python train.py --n_layer=12 --n_head=2 --vocab_size=2915 --norm="layernorm" --norm_place="pre" --init_std_o=0.00352 --init_std_down=0.00352 --grad_clip=1.0 --schedule="wsd" --decay_fraction=0.553 --train_tokens=105800000 --dataset="wikipedia_en"
Each number is 500 + 25 x the weight over its row's rms, rounded and kept within 0 to 999. Layers, rows and columns count from 0. Numbers have three digits each. The size before them is the row's rms in percent of the matrix's.

# layer 2 MLP down, 64x256, rms 0.188, rows 51-63, columns 0-127
096:468515450479491484570527487538488469543458481468485509495487481496485517498484472506508483469484464476452476511499476463504484496529516511481495467509480482480470559521498501483453446482521550506516510476499487538521522483470467509506521496478474504516507528481496508488481481531581504515501500523475468499488493498490502510522556488515541501496508469486561520495471511551521489492495
102:517508537524492499465512495486485450460459516483464512540505495493504485524481486492503518534516481471515497534460503499497462480466519506485482491509490500484517535517457521511476488532493482511518493517515487502495431472472506506539487507510484515469498564476457480481489492482513511487462511492519486486496499551495473523537491520496570470566535479507499504525475497528480494496511
103:532517482500459522522504510490490477506517535502475526496521478511531538481548492466511502456501491497486528519525505516502535492496508507540509483478475512503552498515527484469555511478500485496493487471493521551521507511499471521506532516473511510516525497505532530523506458489502459509503527493508519518538497510491539467506491426528480526468432525511526501551480469500499503513497
108:521506458501499460454479472495464491472522535473445496507461473506490506474474573491492516478471503507488481487533462540530487523480513481499512504472517517541544497512477488462516482509494532487503432507518462497547490484492519510526538510490491508474568521486482499497479510538537547497504493537487502511510493526473492514466523446481531526493523532499525486510459485507503505491492
095:448503505474496504498490470459492521541457506515483522461518476489472485474562501524501554562492476531517509521517476471561527487530494520517484481542477512481508525519478528538550476472486506521476500490576513499472491488521469513533482504525517479505503510492501492520473520500515484521493489517534489518508472560490502510477495548480508462521490511513503454510496558484496503482477
096:496510506474488493505498472491493507514540489494501490512502478486461516504481470505509487520470478492483496458522536552487469477460516477491527467536486479501497483520499470490502527525518554524486497512512468500536517509506506509562509446504506503526486540510524476518481512493512500515521494512500492484445458474512499481511456547493527526508490539514541460547522511489579513502510
108:514531516477486524470477493511506463509515498480502503510490495517456522479552489474489525494493500506506517530497535499501474527478471503504495538495488486496525483462530517500502516436508561518478496528455482484523507507515537525508510497503475513555512491484484511467519512478471518515517507499508513484481421469500521459480564494474507541454551533487518478498527459485486494517522
103:495544490483480535481496501453519531484453487498544480522465500477502522496531477483523501543501529528512504520478506538486508477437466495477503566528487566467470471508479473506448505547523506535513480512492500474487465491536533468492501504517498529484510510532503503466465498468435495513472494508500498513473466503523506497492479494484525523507475506487501461498512495493514516518517
111:490507510517476489481483491483508546456462480507494542562511472475509544466525468494474515500500466488519504505503494505491490509512512484495472503510502485464482496511559531502550503462480487548499507448473515503540496539498461483484469486490499453512483475512515518503510487501535498498491493481523520521506501519499529533563517444504444473498512516487523553520517498522522497451505
109:523478470498492479444511481478514512509511498530476465515496442529456514507481571540515517505497526525506498456507497474501472502538503497462517492508508520490561470499518499490458463531514506519489508488511476490493526516518493480500505525525547513459488495496512476515499492496473580507520476470477510493532524502492512529553492532503497551493455504527481444503502511490521480490470
097:433518501493512503513502514479526512524527539484517565530472502527467528506484484516502511464541498474523516523533522506513520518459522511495523512512484454483504503548526502522552507459481534507507482510463533497495522486517495458511494526495483473503523495426533507501479485492483488534516528472491489481473513526495496521461455486516438510481494484500486535453516495513455504493492
098:552509494467491494546506507478569500533465518499547511481493507484480525493481475525505482485492510513486517533500482486505496507455518492447502516485523483513498497545512536517540496491468548498524500511462488491493483479486491535478510494514487494495511504500481494515501475514456466498570488504479516491500534487464502458503439420458502522506464503482502498510518525490471487490502
118:456487519472512444480496480487524510527477495508490475489527500526454514501527499479499528488500481508474515479525549477470495491512510524489510481538480480494483552496502468491496492454547493520497462506470480497562515495523501468488456528474461490498457465477519453530477520471562479473521492512492489484515485491502482503497530470479506472501486495503476449492477509514538500546490